{"num_key_value_heads": 3, "rope_theta": 10000.0, "tie_word_embeddings": false, "init_std_down": 0.0, "schedule": "wsd", "max_steps": 5308}
Each number is 500 + 25 x the weight over its row's rms, rounded and kept within 0 to 999. Layers, rows and columns count from 0. Numbers have three digits each. The size before them is the row's rms in percent of the matrix's.

# up: layer 4 MLP up, 192x96, rms 0.144, rows 105-114, columns 0-95
# down: layer 4 MLP down (transposed), 192x96, rms 0.13, rows 105-113, columns 0-95
# gate: layer 4 MLP gate, 192x96, rms 0.157, rows 106-114, columns 0-95
up105 088:532525484470504538518509468475487488461494466514553514523502484504486492534466460537528493507493504522495488492527480541526485506472480505517499468478516501537484506536439468487538533436519484531515481494468504484476493540480487529520520497535513469497458525506501494486436487515499504480
down105 096:479522473486474557517533528502468500544544493513521525491521475433495487488511519526503478531506527492469479536499448479540501492452493518477512496508505528523538424520470509506463511497493494508487522542534510493464465517502512504489519498487502475513481485504450514514468509518506514473
gate106 092:509523517501483517527538541513490495534510471529517503460449514537479507510448526541508480505513528515478499500485535520474528517486500495441506476491497520480494486482530525485470515484501524515557511526503518484486567490508501445481521543471522526490507511518521494503460528461472499534
up106 095:482447486531546525511495522493510486504484481462504471512509498454536529501523535437519543494532472509506487490497511524506474505525514526507475456488492485536466474490488515475507483510511492459504490454543537485487510488502529450502487518441519537474478527519515498512525496478472523540
down106 103:498496438472491494492466484505503480440508516562486467466479506534496480536525500513499535498478474477489487494508520548496524498465510532506513499497526500525489496518471506502478477472485481502471459510504470532517492534492441560483571498498473508520498521499493503465486529486471497463
gate107 092:541488546509517488489497448499496503524517529531494517479542465503486472517535521526473470520507512439520451468482496483472529495463505510469542474498498475495506517478464499502508489530465466478503510489454497525516516494456483508500527529493540524469515496532511540476475480542535487471
up107 093:482485490520544496511514538462465502493494497507505503485527518509501543491472485484467518511469469556472524476529532533456487516501499493488509477524493489518520498510521465506536476501512517501542496540506531476500503523548575500563506464502491462518470529494533498489519441499509492496
down107 096:480479478515496505510498557492497497476491484502557510476487479472501558520519470483482504501494509510478476504501469527465519532479501475517477496473505509490533473544491507459533478567483491513500471524530526480462485480510490467528482467512450513539482511486510467431515487478477514531
gate108 099:500439468508532559483482486480538533510495434501464488515494562502503504484517488444489479484464498490530491511491474520481525458508519478516474492529482541484513501510517569524479497517525475531484498489498521486521514499475496495522498467523478502485515478526499495534513537532495522468
up108 099:501543465486515506532504502493476494520544537458455486513485500550496491492493484454497530475500482541497514500498536458522513521558516458495554488486515467481511520543516479491432505512521489522501524538504498480483474454480488482493519488547510515496500500477538492503485462517518482511
down108 099:531535509472528497513497468508470482509495490512510525514483467523471545526503479510479513510527520490490526508513516460483467523443484498535534483568493506530486489479477425491558498500447484481543541515516483524481522458485501515498472499520489511473535509513504526513491487482474484487
gate109 098:492464535486492507493495485512512483478500532529498494509538481529463488496467504468514526450515514522575536450504532497541475491496499498505507464512491488480512520500462504514537522528551544459460516461525523513494502528481476484489482511484517494467489481563513521504525468501475488523
up109 108:498513493498485512487537472477528521490506501496475479534492493497500457514506491509472507504539477531575564476475571504517481540535487477537488466469458468501514494515499461517498521480486495468522494527544509472493477526472506493525519494500521530532505523459510543487506486524521526494
down109 107:440510535476507493490498484491505475525551556488487475519521549501465479502537495492530458490496491492485498480505554552500503474491532487466463534494498495473533512518478528477532495481496506510536490481523495503536465485499539515475483456490511466481467507497478451476497508465511517463
gate110 094:536492492474489525531457499534482470527514510488476464516526528490504481526518504500526553470534523513526484478516487488548447455504504509507498496527509467549502477472503490463480532458528529519520485491504482493515526520473458537483505455499493479528528518559526510501527493488538487493
up110 093:520453500514487470502501501527515472514512515501486483528479551508541470504514493520534537504504496405505507543493521509480530524497527476497514512498472519469482477465520436507508520536539484487513480473554516568509534504510496496474464527519521484490485486520493496493511496496514477505
down110 098:477504522532504493518495483494484520453472478528489491514533528494494524510466507441519507491508492483514513486505428506507515517485496512501499471500582530510517502560484527492505452501493492508460487513500479494527511473538557460520530504481481527510482504485530476535456503537497472521
gate111 100:485503479528475491482549462506498493509492472521513474516532526515502489439514500509493494476503434450541478497482530472498475506504501493511416516493470466479527485497483489560485521504482520480514512489489491496546492498491494495522488505517553472526496472496485548517512512497461548499
up111 102:499471510512485492521506499518495464508502473503504513481567481556555451483544510489489534537517481491466484504512480488478518482475481492481527491472498502540517515504503494505484512473505475469519501555465513481451516457494492486457464465475529501479501481558523450492494518502512476474
down111 098:484447509486496519530492463464509508514537480528487507509508474520510448491521521507451500503501485509504572492469469488535520540455475478526445501489529497527490487488500519504520492503507509480520516518512492529478521470439520524515482503507565481476486498527521513479544510477463503471
gate112 086:489481462461486499426485545472505505517509449501478548476520503494539491487507466513470543484475502521559496477529492471538507494467514489500506512492528500445497471482506490526505516537518480476534515476491523507490505521491507497451477498448514458520480473493492476491491533501535488519
up112 092:513527526489507527533481488531459511513489491517501500486508557540472485532468469477464572493514520461541501509528481472496520440480469509513461519527496502493490520471491494563502543499466486507492463521502510468526496494499517519479541477477512487482481476493514539512452486495495505499
down112 098:451511497507506529498504510483477512533468515510478534506476497537504463500511512497507505542490503465471491491497479566493502486513518474464490493509515516525464508491540449470426500454482530547514517497496487493458470487478491541502525498503497473482512567463525490514540507512495516470
gate113 098:509473521454466523491486507550510487489456404494523529497503494516504470431523504538476490501495513513482463505459525466528545510518482499524496488477502506505506535497513511481544524531464538479463517490519489527508476498507503508522485471476480472477506493468505498505506532533519504516
up113 097:478540497455479512558473489512507545477487535506514478519500507486494500491476500511526521512472482494529496486481469534533555492446474484473463513501519510499518482545495483491518473515499527491498493545511479509492562478477520504485485557503518515538500528482456499523489514444455508501
down113 098:455489487493487523536451471487522474480477503512502515531491559559503525503518519530509487504509484498480446520456489511489512478464500475511497533479525486524495466511464525490455460460473524488465520529533482489460492475508523492483490511503542499497503523442527492493529487499469497466
gate114 097:490499475510441519518489472512462451508479511562516487497510488511467479572510524497470516464496508487520473476502510502494526513497519528467498532489481500487520514470478485452508507492488490508497470469493466480514482500485490456497490538535553533476529484518567461513471498473488520498
up114 099:533531515510556482446507526507496508481559515478465439531534469493490564482481510487528461477526518505528497533487492510476536537489513486462495500516495490506493529493482519503530491511497486518512514514513518497507527533500502511508522527503481509505497495457525455532452462530529508544